{"bias": "none", "init": "normal", "beta1": 0.9, "grad_clip": 1.0, "train_tokens": 112700000}
Each number is 128 + 32 x the weight over its row's rms, rounded and kept within 0 to 255. Layers, rows and columns count from 0. Numbers have three digits each. The size before them is the row's rms in percent of the matrix's.

# gate: layer 7 MLP gate, 256x96, rms 0.145, rows 100-145, columns 0-95
# up: layer 7 MLP up, 256x96, rms 0.151, rows 100-145, columns 0-95
# down: layer 7 MLP down (transposed), 256x96, rms 0.134, rows 100-145, columns 0-95
gate100 101:091087148133102101162163105159109104131074139121115176094126110119111105189122121111078093145158136110128143106173144089164092141143084074153107115220105126141078166105143190158141114104035152114160116144156158142127121133142153155118123054101096059151101091082096140119125123096100158181
up100 111:104078137122114171197134143129107126105183147132115124093158110161091131148146135087136093099103132169163123204139040111146086115111122137092164088094140175115092159109121133111166160160095072146161152145166107098110054162114089117150161122148134155165158126137158126141075028148170120144
down100 105:101139165124110145145147170149125085149126103071138121122124155112168209105146159113096068099083132080098129238083169121153092149084082113206135135141130138129084110100136145095145065115144124110154148138091163134142162110164123182170132105122114081169152114115161136136107138104123056163
gate101 097:157118113104121134145128191084143107111150101118202142118038068123149125119185141123166148154067092112102142110145106110176171085097113098080105113149199127180076124105084171145122122116141113175110218092095114123123162142110129125149116114181107110158101170094116128170116160150156119152
up101 097:164097180166118118101113097046059147126123142107101106114122111198140101167150125137119153106125122113139156183131142138139127125102172146110128063137104135074080149097148153202124155089151119078110120151170141079134164057169172095117136166102114120120113121091109172116108162083059071142
down101 102:119075146127122103119125148176213120108158143152109190089111099105162135173088153158091130137069080213125117129114143187182127132152113086143145159120114130139129164102118103047101100090127132087121150123151149156135137111079194166125095096130124120162114069161141102132128060077141150097
gate102 104:076089115156152147111095177137116109190184221149098099084081185154098121148095147127106097133140113170121159130079095136142135182122133190132128110153115217123132162122157119153086144144106127111124118174133173176099107182090093136103125124142103086150103148129129114100131071136086188158
up102 095:152083090141149150143131193143155138202082143103153090151111108102191133102085125127162049202138119088171112152127053137132126148089119131150098128077119154132151179178161107115161144094138107096110172151146111141147173110154164054089119150080127121159129139151110143140128113157126100057
down102 095:124194109136154116079077113096126133128170150145105113095082159179111102123156157098077134097073142121081164105130148145137141099136090130056149128155132153094201110152122176212111132103127137170098128101153141127164067152142120117148123039165126128151131137135126132181095092169134203099
gate103 101:123127151036148142111135105155122122124168161176142102123096173160165124110089095164170114151139166144112053097106123090104046162134164083126146091073104138155113168167183113136137113095109122118160151084122131160162136191096131090154114135176155069192149146153142163080160109153102118128
up103 094:108083137102122201105154090183147129155116133120119121071147122120068118141138107165162112055043144163123142132123143101153120141179168157162138127083185128112128134124101109129186151179121105050144136123135115159137174149135170111181160150119132061162087115081067122150138109082147091107
down103 101:101140101133134046146127141080130177088120134111056153111149106091122149160149146079128125101132114163200154140123101187071155152043099145145190107140144163183098155089091094144155135138104087140148117114114146139142175130159151127135131092077152158116037144153132140162079124106105133164
gate104 103:086119100127105125135074130152172169192204136076183148105133124143083118112103132139156091170099130146192136144109156069132126114120116034148150124185113134067100141107081147113168137119135154097144163106108078096127091126170119085148102172201141132109125092134112169153161101111091155102
up104 095:126139127123141171125152173146132139177124093153087122130062165082115136152144175145120100159171116125086102109092139127199044096185108181137160161067116114136141148162109119125090155177117081103143112141107175148133097118128061140139139112122118143057084104084082144102061136134187151152
down104 100:127150151124138063133146140125123049145096110088118158117106079175126146155140125178112161148163081132147091206145167095136158191127135181105097087149141145124119109085180101135095136091083125144102148114170129125064097112141124127130135119111105190148202117171116113054159092116186151093
gate105 090:183094133135120140101108086082098101159008157107147133117141161099160089154123034067138099113133120127145078129114140074169141176104138142155188120134145107178142139141122173107107060134149107166128154113176147116162144132176158154168117098129092080156162156108163136125158126128106145099
up105 099:164154175143061148119158139176114097159146121128017126084169191054152154170120110130121112131134118167107076130138130156144158090091115180122173133104112132182105136123125126132056121100126136151161167083092100163115175156123128076142112123125145111169141138179163051160115140113135126132
down105 100:032139110163156125130150187171155192062144098120148144094131105151074099138090163099119110145068156174218167162100126147110107098156112110155090130158136144128111114096116124139145116195147107115126046115085150146092173091122098123093144162109136077111141148126144154123106140177149145104
gate106 111:177064165090101143152132125130146081172116133157128125095109086176105174084143142165129165123118076098129095128087114108168138139160159136062110111141105194156142142156129133132162174067133111155141151118154044129151128173132110095037100182135159077082097105119178128128148119152127138178
up106 110:129109141100061095097132139193084146154135193130147145154121089183082145091126102146165119168097129136171151131121168120127118192169157075123157149130131096116142205127128129097116108183165139109082179141122100116111132144112141186133106105097045189163156086106098178083098139153112098126
down106 112:122138171120120117150173140160120133091100143202116157115174125112108134130163162128124082063154126164085125136072084118157094147168120102083139145153151118102127099197118173138170150105137102152060095096085122091116160120144099158116098048106109083210080129178140180098129119122171115150
gate107 102:097127172110139063099131152094096153149133108101160101089107130144186072108104108132099117189153103205179091126165176136129137162089119109160174072162126094160126104084109123171151116140120147128122093164132166073136127114197160097135091165161143123067083081162093123151131139056121116124
up107 096:136186122073134126105123098143110120112083144120125108151098115133137112142122182075163179133145125134100110129083172083125068115198139129102098161110119118104130067128103170086080121170110131153148131179124169111161153178114168156186170132096118047107114138146147120214177128153079131074
down107 100:120087026114163209161147159114129045131100092173153162134111157126102134163161107162116100135096149089145184117152116198159185132091100168174167124141131144148129141113106103168104074107149153125064125093091089131093129131131145113120064114157142123178134148098122115098104100120151144152
gate108 100:043131106114143133134138154110135157200125136117142106063095215109128132167189107140107185165139114140132167141160161125137221112140131121072134147148104139150140125059189104182159111136111114132112148145119155129162145124112131154072096093104152144067133092092107058117106121116119095096
up108 096:083089130116152099197127051153097172119136129124155074149080166142113115151147143145139147141151092108154102126073161138114149148104077096107139169113082117161162148106160113139173141204137113161194128170142137064086107094085157095069114126160064104095133112140141093170145157174090113108
down108 094:129107126186093130166176106160127248083146173128133126168141154124150185104117158154123120146105150113152140123140082152091065105134114093131104148103120074114113083172103088099143155120082152043135082101141132121145073111127093147100116162140133132070161124141143167119178074146134085150
gate109 106:174119171153112111148077140177131095064169139127135174110186119148093140082115133104098065070119173139130092095133177089111122109113155176073149164099098166111104164135138100141100150137192138147130155161080156133148096162177182125148095084119139060105114190097131123122148133130132197148
up109 104:143154099130166098146031158143128144126117098119058103118152073142198137133082103174161171099144142181126127141106183168193107125088150155097066104076132157160068122062157118120112109081158112111118132148122167104145121134129203089149125164131152155149113090097138081132134129140127153142
down109 106:139137083134075138132158100124162171116143108072089119123071142129136138138132116128123110096107059100154152115136157119105147158181076156195163144131167118156141094095141096135161104150123168095167132103134111218196152065081090117079128130098136112150138177191155184097160119157096140082
gate110 099:116112131107072210100120118130152168086142181095150110073053169127112120163126068154168086091126085162131131108144090121114087143160101062168102138164161105121153152105158111122171127132177099102122136080126074182180104064127175092116140106120141115091114183139109138089143143150159111147
up110 098:161120097100120097140148093133149156136182157089199072098138140172071112118120145123187086128108118151141157144108160111089117084130146119126147135163168107088090106122175134135134113082174168110110127177176179139143152142069102133167125147160175134091048153164047201122129090124131145124
down110 097:166173106128123078190171142123092189140149142129087130140136105188090117105147102105104147128070107181089140175143134137089163129145166206022156094106121125157057129165116130133115139060134152159115051103110113148120137152143107142149062119123140161151167129103134129136126163130154116115
gate111 103:145127161190150209156109112130178105093092149109124087102086135102088127145111148096102137120202151100128118122140092140123076123133168151157097124116129147144110125159154119154164117114105166130122135079213061136129112186100101079094107124112102139104148125173135100055176076162183120191
up111 112:121142158173086107132085113121132157091166122131157162110138145165130110128080088095156075118088191166116138158119122168168124130124166109125114110189085120130110091148135154126146145131194079176103117138085211106107102081174143180083144075130132158155105213096130088187148157094110122118
down111 101:160094104114158158142108118164144063088150154072069156120149140104075142105172152139144174139130149077138105112153093156144116109103182118097188101141125158143121150102178069177116087179079146128158104109122097145142139100119149159119179181127047129166152094122073125076169108165174146117
gate112 104:165073215144107133139066147164121133144124119085110101129151135120080121163134121098121099095089177117121112139076176165120112073096073167153134079133110166157112081100231150189142137125127164107099115134151094091177146165137122096141148127159101095188139134137121121105139067149133168101
up112 101:134078147149151153107127121095132097131097171179117144156093200129210155113138144146104128160105089097125162174090093102114156065152204143134111162126156140123172122124068106164077122077100150117070106135066118145134094175151160105081140104177171153152150135078097133128134163150081153133
down112 102:159152186092058169110146117152140096157182093108151120154091122075133180145152123087171074108136112093051089102112110137097071126149093166094139191171103151108127116100149169114173140168133128122138136177139079111179121114150109179143086116175111106164146081093098164158130101139162151098
gate113 094:115120142146135096135123149109106142134114115129141101155170113097180114162138087128042141119106120114175187139167213146081137086144170104068100113093156123164165079119128126158158121129140058118178129170135076090135186144132102125168073117131113101126088186128180158166103128143063122166
up113 098:165135122111139153106064122114120092076160077146160105118159183133089181142167146139095120088163112166161119125160112146138149106120115186099129076109114172174129111218090089100118112149117165224119146147125090167175130163107122120114131141125140098076105128073083134138117097077184157160
down113 095:135196151106124084135099086150137084119125048162041122095216120106107093184130131119094139128089173110151155160149164139075164115124150138177109172093119145119162122113173073176159118096093141179164143168150096088103151124114145086125082129120099104105122139136149117097179146127140126174
gate114 104:108128123149161169124140076126117172195103082114151098116120095141114104145168142120116066138127147140139085143121174108148120098080114071052104144118078120197136087086086177183147156164180133151169100159093127070189136129126118174082087120089123151130138152125132176108114107175151173152
up114 098:092091149094195100096115085107127156115122172113141147143078087131137173120119104095087162164164110081088094092115185087178120130105215127136142146103101134169135147145123153121154200166113152130160162137103149078157134082115177121130164174097134132083117093198083069123128099119141113093
down114 098:095084159152135135189149171085086219097121143147171105129148143151156083095139181183117126130100165124103174176149093127133145163132098121114112043192187169111085108144127136069126113138198092111122089088119124143099136119126106158134096118137128117110146056127112146087166097150108108142
gate115 109:131075125166016154095096143139118146152097186180132139151086119141119146157116113172119154141133112115138144144123131134147082088129124087131158143130118124133116151139188134173062122056104135151143192114093148141131102153118149150146137094103097169124103170104143099036155185090147149056
up115 095:188142150089090132088154140187107146145107218110218158129111203155113096045135132119166127125152093163153098117117178113138103100140096060146130119086100188119168121109127102097140110130122130113171084161163161117105097132078133130085136153158077148131111134112130136093147142145119089087
down115 097:132115092101171124182089100099124165121144046130108068122155101124090186135077175101107090145154136105124128105137118075143090130094150173092102159119163138096181136080134152094196147148123098096149107149114144084085137158190139114194157133104175149134147149127166152170120133088081192147
gate116 099:137155107140080049149170159130137118145077156160095207120110164141188153116079177083158130067111133124159132168135136145167155091116152151098055143161144106177135095127157143179154101154084108133134138123106144105093095134109113127105093124123086121064167091123136092091117146148088125212
up116 093:115143083163094146147123111098120153116089121179113159102141113135183163137101096052141185140101158115142126122169145144123148102131133170097135093091073085092118133109114074143165010138139107133167124140114137091138123097131069195183175189113183123091152154140137111161107133135155087149
down116 092:123119108143199137120105087133108189091213124148157111098085129136101164213097117163126050147114097137074122112070106137133082176137127121146113114121096133159084097170103096101116153150145185048136138158161092139107162075162145125106138125120121135171089122120167168157126169118166116132
gate117 103:099111112128139079082091190148106100098158130107151108164094085137147084216098106105134082147145123118127112159160137138172165136107103054152089117149113121221170104199133079139123179118127117100124110130103151152125103111157163126100124140158125147149140117114127178053089057119086103124
up117 099:079156168120118116096162073069148096071110158142115130099122157115127060155119076166126120140130139099088118179128098145123116098163112145158121189133203158101086153186167126117118155096188166115132152162112149182102152121125122125166102055174114065088115132162134184104151143143075127111
down117 103:159084153106143095131124169093059144160111056114193102043121132131112150108159130175140109154188141156098131109131129128142117143168144137096119126108104128132167127127121170179156093074130149086082111158184162138140114076168087088126121145174073119142120155188113130095154046172120137101
gate118 113:118161118145123142154133092114129106136101176123106169174127133118160121178150111110131145159096190095114136166161119190081107147093068136148116167129122129172151175118175081138150061137114139151155136122105085135149172169117130067106053093109098074106179184119146113087209155095138111077
up118 104:088108108091109146124108190136167188148131105170135109113174127111156128128082179079110103129169073173117125096079144160189167144139177148126131144137168154136116097120119165096144193111083100088114136116138200079122096158127094110158082174132129171101144063085094148096119102094100178161
down118 089:132097126179163135132144124137127090142138126125103125097119145118134145098105130132124145098196170113187201136123129130143164105111178113000153134131119073103122141125118168124117107134145142132119091154122111168089101103106072161104146067141138101123112129095117119168129152173112109225
gate119 096:122136166159086164158188161101156065150175162160074150170134139116152146146160085126101112087146134099107106144056141080098101139115091109135166112185111111112157075113122116140126155095124198103113119067140082145138190137152104145121121143126173191186146193142170121113169158082114120121
up119 111:144065069121087130127117120173149118130174119124119178172119105110136211143137148125161153145160104146120084170104138082112156108101075116123058121143102069151161088130158090104114123129111134129112123091132104149104169190187136114157177128189096130161116098059068108133107166171078155099
down119 103:145123120143136134177196118093127151195140192138118088133104146129140144045127165130126109168146120114158106174135148112093181103099133129131136077171105133077123100132076123101117168129157141140141166088066140065102142143153118196096111136161107154161068087156114148124126099073075104200
gate120 095:156100193132083160139156135090124134093090127138134149119074132184132071141165093125134140141155132096114128106141158170166079165116099120117142066182132164099071171125085163146090080091122147144101184086100101066109142118095133094146119146106136064181116132128110202125147176137147088186
up120 091:125105124112102159097121094094140152101155110162112141118211107155164153129159132140128214161147122105152119122140121114126096125087107118093136168106086100158134060122147149185146100144116147113109159056121091154131160081121159098138148125115121114133154220085132136095112085176130143247
down120 094:139094174074173179113142140143086060124126099142168114163100138096150089136096149092165084181099087107066160170075116188167151108147099134051112099125118120102104098170132144161096112168144091133103120167138108112150135129149134115112192170119102107161109104156128114122122201120181132190
gate121 102:109088102164106110175103137122210154134147120119103055124078062144157177150168107184168118138138158107127101179116138155133152190159136105066105136116191154164164158078140090091149149076099108094152129150114140078116152123137159083151099081127118108169094111128190121112093129097099137100
up121 098:081198094117108134109170096178140121166105162122143168091152120165125060094174137116078136192113167107126120134177111168124112113173161118082125115095124112186142095138158086083186139160128082132198127161115101108157135115178142165078128112151122127070126069105082139132145155083130172132
down121 100:091090113144140138144074117133104163061148125133105127110051141121087171118148138143147151112168154159179162102049117128073187168100090117140115117178126133125173097120060116146132127064142085142138127096122134151124132087133103128161118163085117212218150145141170109094151131164117145105
gate122 098:133137137087146102131057168135133107061137104150131088116144178121106081061157129152093105142103149160155136177154151140114134082098163084109148160115082158125082163093158120102133212120121121152136170103162088130114088143170129225112128135152158147113131106144165161141139054196148155123
up122 093:094155092108137182140119130166067133144088168161145157121145157116151135099109100105165095179098179078134087072113170126172138144132115123117107137123151156148137110164083097113080095145138103118139155105110143156051110079144156125168140095020083122144189080114100155100133173166119141079
down122 095:166102130191119092103162155104163173111149084145133159116126172149110124166094101124147142104134127131105133117087118080160114137116086131141177062090177099122138136121077132154112140073131143109122098182168139141085084181093104124112193144198205174086156180172133081078103144108110111126
gate123 101:153165100136091129193089124144145073138108120107085101159127153145086151101167082172153101147161099159180172121147141174110123153157147115105139121158065144173133129113135119070172151116064153130075132162120153146180068102127162164117092151119087152207087170074118083170106102116142111108
up123 101:139160140108118096118138184071124143076099087144132114121100137102107105157087170139166128125199154065064169133137146110158109090123110174157128110133097190144151173133079136127132102153034059129135125078123134101097129168139093161144141112117118123158149156097182175117116040127134152159
down123 107:153148136095130088089134077109164104111102105074135183130175134166086065146151101109077141085096142144151090112115164158127134125081153079135158207162111196148125135129178117138153112191169180083145105084166078129186106133125186144114116162150125127140104107147135102124124098102182133076
gate124 100:135164135141208126083151171071185108187133136138093082148191138194113129104079114128151137098175101136114097085138152192073127125093151140093186119119119213108146139153112121116186126122102100159145162135138135125099087134096132175094145101200114091106155108137126140118097117109175132153
up124 094:091128115112145078102156177096209190068087124117099155036114149123149136182093157086140097093125150089099136135139145109138180067114100132141152093074135106122070108120085166144080192161156099119139113090115134152100120153174162086118185105143093121101120145160168122151124137151141139123
down124 098:127116124111047148111118145186126158162132152148089134221125161080077107149149142050124118117095164155102116141083049094174086160088115162112104085149098113121145126132116160131138136162148163168111148200152173103129148135090140133136089108100099189120109137151067092140103153137162147148
gate125 100:172147155165115156094142122083131106137185143166169214099112163086099184151154144074114084061183101166152103178148091097104151114131100139105160114110117147147099074163119121164101182144122130152125132135129138080118116114094151090169118080127145102165142048139103120125133054151091124153
up125 099:166093103112118134095124081102161139115135109145131116108093100145141145052109145024138120183246093177097086171126124144090140094135126153123129097111156133108155171155141162174128144104161108096136138123176123107063090093115149080132135150130130137144101120149127094133058117097080114171
down125 103:099140103083173119128125091143093178116088164188149096135177100182139104113148098134123066131050123108185132098086184170090142147090143108168162127126182155142105173120157079077112123093123075133127119124146170130179074067121145126114159170141132175125154097182090113112157114118119091129
gate126 094:094113103113151172157128108116130113110094147133107122102159067097176158183180138206105102130176146079083074197168100090155099170113089124127108127168133249100085105125114137121188112078110091100136100157126186127124149116105114122159175135108143111125124139123136129134141129117076155137
up126 094:110184152105101133092040087154166080161107154139136106128170132132199133172123098141094136118175130044145130150182090140084085076095163123137177152128182172190073101161113115132125096127118111109134086126138160090162127124117121136151122091124133129103151101137139131135151135109059205120
down126 097:101111072130127149145144189131098210107131117130102146126133125169088149121096183101134105150051150153170129128054129126155074173156126134166183089142118136144088141038078165121154164142106093171154101147111176146110133152102118108177145135105112109173133062121071113116081132139099137129
gate127 098:158166121127163165095116130178117105187163134135119122161043221111117142151162096122114112104141108148107102093053165131142084126124105115158110161145188155108069151098149147157148123155105106125087157147092141082163142138108100145159145198117094137090147082112093192134131123065086096112
up127 099:111126132113121109131143146132115148092157159070104153118149119160161109164159132095142166060094199067132137124106157139167069089161146116147119139117087134149152124122106071170103135105078083190143216199172150189104118128068139142110144128144094100099113182146094146089116073129136135103
down127 100:090145077144112168131113085117163119086122170125137160124088090087121181126140159196121149135133062113132135110112149100133111148150128198075108143125163153115134093111121168184136203158137111087163077044094159096159122120146103107158180173122158124112154126120115073154070190089132116146
gate128 099:080109147158036199067112124179205102132099165088137157134128139144101099127096032115126103157173101133120133081149101086142106098113153170163082118156129151139118156170159142207147113125127127137128132109157110114125151130126166120138136146091122112153125150096144150113043160133133120190
up128 111:139112161134153088080127086132130142138147110153080164103177110152154125140157135118193160174111137088066131122093185144158143101096149129093102120121050133156128037139105111115095164195114119144116191134130155097083176121110132124145189103117147106089114102106119126166159094126107210077
down128 109:109161102180097135101122122148162058123177121183111123120106132176054069116179177123213140128153168149110084139156121114150162137073080158131120053125117105135087118152108106125084124097119089173165175099162104134117120150193176155151082092148066136118135133137112111099125133114148136133
gate129 098:206101168057075113122114089138169131152170149121121143152121144173077126178051145131082090098159130105131068143155125172119110094079088134122123113149123146167162077132154131156130135139092152097139141134120141089159115073148101091155160160185130132070119153137227101143131104146098113136
up129 110:209166122113130133167153105154138128088138133099119181210124146169145167161090116146115136109128117168135139133204156117089102117089094116094126052082097165127186107179119144130152138144140138098089136143138136129165119039092104159133115110159107135043134173109159088094138099178112127136
down129 111:137143069165128166151183152118105223099114086159108098143101157135169100088131153157140139133147118136131095120115151125060111141102182103148129058098127128126119177138115098056106109128144150130068147124055129106139198128101099170128084100079106162167125121127130123095139148174163061161
gate130 110:094145125181130108159141150141158106210132118125102069185162057166057120129162068118110119124123109115143128133153129135115121114147196127113165083153131152118177128159136134118147133112137116168125191079192170112132153116172117154114147148175113067098184173087054106115143093141120108166
up130 099:098126169080083095171096086131136098091148212094162137202158095127137191135106099109097047155148105117102130116082136170137102126107135082121150137113126103072201096148175141163118111155109165126123088129128141100130137214114105148133106138148147202160116112163101146144133102118125168104
down130 105:131148166170137087125165119102117108208098153133122127078140116188116087151117109180150136093103186126165088135064169125125075149132132147085140105098140127103108154166118074082159142091109130119085145078143126191141113193091111120182148074158105127154165115102068136126111162170095188137
gate131 099:137163098117194126137123118072134085185127141190136096152082159166110175168184103132069108131084125147109111129130065123110157125168133139056147155136144130177106112132130125108148174150139137131121176116101084122147115128073144126166148169164172128174183191117079163116183157064107108120
up131 105:141093084122116109107158130145146125084158177126137166108148115159085146123200117174146153179117133131089138207134171136171160123127106092086112145106118150087177134112123158049115047172135164083141164127144157139170138143121134147102081106149113135116193093124081192127099107048127128124
down131 110:157086202158136148145134129103114156100162108133117132140114127121170092117181146074153158105079204091139173168140093164134147133174144125150149090134078166138135177134114079160122092199133062130113156132071134120104149086124118143120153078119168146058149056125121118153110142105091099073
gate132 092:165059136155112168198068095137070140141163141111106126108150132155148130176131122109189115100068106082156136148165118104201106137119097092103146098112103184149156143115173082132127163143105126115122162059149109082130117069136142117144190094084116120151156075115171135119168157083171121142
up132 097:103133115078159094123154089082150112167122148113091132186108088186167162190096097103095140177168146153096143108114157184090129104102096176113179127148164128144087115080090134164109169114101066118146106134161125187152128148140078134121064126131086143150088088144085123166166089109166163164
down132 101:109129148148197180109066131119123137203084131124112107153208108118118124113153127132091184106083197125135128144177121127121140098073158112152103096150132165163115121134183114165107127154072112123076176106131084196163173131111122148152051101100108158131104135179123113124134107115075123091
gate133 091:125116137137106145146107124145150133106128120176117165099104154064108064151116116137163143196184131163152117166148122155114110132184113082100143132145164185128105135131113117117123116108171109138052092054100081032166104155168083141138112066133186088123094125171153128130070128112163092138
up133 097:186141079100111128102192119099106166089166181135164188103150089155179098120147091133172156139121047162139127098153164112070109188139137106119109168121148087115140110125101091118126080136136111119119108109120080070128153136168161148084136122054082082145119169078099084175115127133114101116
down133 095:125163109100147106093084141115070229145132186126113108140168167185094128118152095173151227084081083144086101108098155115149171127095116144149065117090111112134104139118107132196140082124117167118139189170148168152120144144117126133125124117109112171103126098081124114089100112154142097101
gate134 101:205063165143153124170147083139108109109080161121096106145150164242077156171146133085101144083148111128141151113156146067155139058128094148097145153123140163147113118121109097133161130116122115112144118117209133109102134176063148111170142115148116107132102104103166123068089118153148115097
up134 097:115085072161111120132094166119126130138154113072113122106102122157055052162128145125128137073153128171115152141152124086096161100129169151098048168144108165087132078122137145088074202188107139146116139120175144087144138103184181164119073187126147152134112148111129174149153098131129112151
down134 100:207166146113174125111091135099096028143106130066117191166167111154115180190148111083111092115138127123164088111159145112144151134123134107117106126114172137140139117126114157147173099120178133113165099098150118109134107146053149099148107092136157138116127099108067151131077171086211125139
gate135 089:123132148154127105138136080116134175192150124184106121180094166091132102073143133167122149070116128083128078106089158108174050108162170135138086162085148135118139092138150103106164120145093099173105147160123132122161100111153154138113150121164101126109143090088095121128216092111157058054
up135 086:114174175145107103094150168150075088161152143102135117142179157163135128140172103169164144094146132186109105099085141169143096129130097185130126076147069087139110135124119144109111144118177138076161119155100116076205160173087106141224092101149116099127171082117106146096142140171086130153
down135 089:179105129144114138117162075158149103074097105107174160099199101090087092102105127096091131163147151092113124112103103080080147135141154148144122159165144167143147122091141155146063139151153129162130155095152135157071126093114105114095211168178138110090166161177194084125102134142169171085
gate136 103:102156137143107108097108118097152086167131156055176096123135104143141134158132140213129107110122216131161096123182120115117138104119121177057081150137185141157132059160183154103120179105126095126147107152145157163126061119124116077119126147112108148131061151145121121090121160090190116159
up136 110:098132134127155119124114171194162173147108140153163150077124135119130155167099121106102128106078148108128109095122072132114145182201110113147095111068169134194098129101107153121155146156169091182100117080126088123151089199092119129177102133146208118123126143120073079191090104128128128084
down136 110:207121159102117127068162125130134118136120134105141135118124131125134096116160123150133142128087146145125163150156088190131139121163130154127128048111093067106162100181073106119174157185091119163094160056123111117196092187091148045153144120109111160120106148080133110197118167102100125120
gate137 098:097119139114120139123156152140118131143132119098099113038163136167152133132152163132135180133158147097104084126197118094090055108076097129127159090112150156101144089114139102124158136053146189086100102164151134160164111105200166118118155116134101166103141105152127101144118138145031205134
up137 090:147158134072167198122112088173166134066121113146143160149150121071116148148122136109182136141146101094098141097104147132081103109094073041145127177169124133131127111113103077173161134173146105132129157094167089128178142179112186144148127168093148076093153101136154163049125161104141122120
down137 094:116164085185111060164159182119076150167124168111120053162159106150123113084145123157123176145135200106120130133135145152159149093124179153187101064093135175128122107151082135150134172122124135129078082146114104163101064104100093096150094120182076115116124144124110079147171126123151093115
gate138 100:112138189130143174155160168110146102135118091115126112138074146101104153165127093140133136132154097048072148121179135174110135130139133174066129062136142173134053158144135134153176134144164162119122153094116045147096085141168111135124211124091101138123114160179090179129116137094174110119
up138 111:124124134135130150098112097155127094117127081154075139168124085152087124122200108155108095158173118138107121144096160134124125094063104141157150155132130133137166148149177161226052127119146110079090084156140143134126101099195152107150137045127194121119089162108085164129155190128116133153
down138 110:128122109147111102127110087032122117141150121128093145179112088182147140099125137145126153130177085143153129085144137121108160089103159125133176129116093128180087100150079115086100145041147163119166123088129172157096166134148106193152169139203143136125114063136121160159163086111088092182
gate139 099:113156083137128181124103138143172115124155110111151141158128096133075156094148083157105187149178122105109119167168176097070125133122152130139121106147101131124128127170192116085180151141164129177105157107137147116176156107134115080192110141106161125117062154039072084146104104128112068065
up139 103:096125173101152144168155160163159105179192103117139151156160099105114140167092081129152131174119143127093145092144093120101126080131121127148143066152067197103111115183106181114144136095155095099158113065165094155141148155117037105093151202150113106129109169179136103158096138098122140131
down139 102:189130159178139118135069154135136171180192118123096183140095088149135129124138139088123149121146111091150142183093051158167159122183141116128109124165157083142105101112115143140109138126127129158103092148168110108079095180115128173095180160108162115086111080127128124157024148088081112117
gate140 094:169137113202142191104110162126121084157101088140066161106157105183138100099106129118161107117140137115155132169095107164110141181145172146139173173136140110128106145126136093148128052178143090086171146086064131111075191088104175126116099117140149183108137087108125115069144178108113100156
up140 088:127140161133190092109170180094100211091148139118126076122105110135102095077175126090095134164141058168156073151214138088130137177106145124119105100151111135148118104142063134155145155137159140137153110128161156159100169068127118196175116115104124102110154102126116087139141068084141127139
down140 092:135134146096090116108122100156159127085070188117169195136128132126164120121109134170119107145129169112119164086088163155130167131129065131070131176148161106051147103150141223179133070101074144143071160159154077107178104180123108070126146154141147134127120135094150097118110135130103141137
gate141 099:118132107116150155079140134107158094176159168173139134114120115111125137128152171104139100195123180105146064167148106127091145128095134152094125098091156162120054128159200155199109102140100124197179121122106150090147098103114077183148096087093099128120160118136128134150169213075109126116
up141 101:148152136130165150111108121140118160126116155143121150130056104106103136108106097154112141108142118204146131126170157089124135102178153083108158069138178147184168097104116164178105159105099104078109132120123113095090185093054095093145149093075159146155207180078083108077104117103160135122
down141 098:158185144111129130183119131051159136142184126136119111126104109119135110060144090061116141154124157123139123174163118139172091203135050122119141067141138135155119078117135132132135135155128165092113061132137145121107129158100141114140139179055156155137165125137086186131072174192087146112
gate142 106:179123125152079092136037113167095078167098158142137147209115112084093147117136185166080192090134115139133126123145103086104136143081072149085151156187148121145158154122097132161131145117161127148096173153186098136146153149156096121113130127122221135154123140106073121112109118120159138092
up142 107:120162138136105115101090098146200113094174100121110130171145150145090058043122113182108142183131106082126150118114167102103053083150148129118122136151129185113155155146150152192080136122113146126101166155162148097092147148133093099145195097111106102105143106145102146086142142050152178141
down142 106:079127168126174084144136133106162172164128182149069157152136125125106128141046087140167116078104110145159139143154095086088101089134051064226114124139119125114112107156057154115110123120117143181185069078143139172090142117136137161152117146146151142163153152106131124122112173139115136129
gate143 102:106107143140103121141072088152075081191109091101131034169117123068094118160121164108115084167123154124165077211116156181108124094094163164152134114146111154163111142118148095118121123124128088121127104095138141134186132127111144067112154180120151116117114116202139182161117158126133164186
up143 107:118162121149155130137084104090124123087107095095109140153115200126119092090112174068149162076109152123152142203066115216148124121169155137124060143100112089162158107093144186115103156142146150104093115130142140164154179116122167111134111113132083134071154131204168136142085096149150166117
down143 108:204152170122172065096197092122148115185123144096110157096137125147140096118073103098137127122092146129097130177094127076152096107096086124171112145135133141117096076160107117149133174138142157109127128144145140100147109092153156105119096057138096185201120184147120080197143195130113134100
gate144 099:170101113125121203153076066174092126099138201141145142113087185083081126167143112106093091128099165155197169094104145108103086152109142155146137140113155107123156099108139076136127149120131083160108108163149091063104147101112156113137180166140155078131122075101140162153101123182188115130
up144 095:150095128133134104146129154046127157094132145091122093142148056148166151157126164094164215140171102142130120118098121130120110174111088161134147081172162105101175150155097076129139088123130143069184152132102157064137180144158112148143126058148121107169185124132102100088110125098068095143
down144 098:113102126131155146114109082121124082078142158099106157157115197123115192153126143131194102108202179092159149077097146118134123169092150176132163109150117163120097139111165102128099143120151137171078097122125091173126144132148199133101149146119149070183092123096169082102087036108136129118
gate145 097:107158158128129105091116174058117075144117168155132110147135108187126094106115106087122120094122145047146135129136070117133104072105144157130146130124148125200098106136182154093150155178106135169050149126149150125124086103160125168153128095110131073121165135158142217075117172117154089171
up145 101:168076146108129170177098154146140104135177100079104122125109097077183086189203075126168106183141190115125103117157126139153123118122108118101127106170136192148087180134153056138083135094113146092178166147123141112143128170132096101135115089124149162168085161114128158141144108089100122069
down145 104:144148118151095137139171108130141133123117148079113154170101169153108114133139098196075132119057133109133065065147101116112093118152124112082161133134191095118135133114187142131166077125081068116107154118152126119149052116126086130186139140089156186126123177115129178139206116148108097186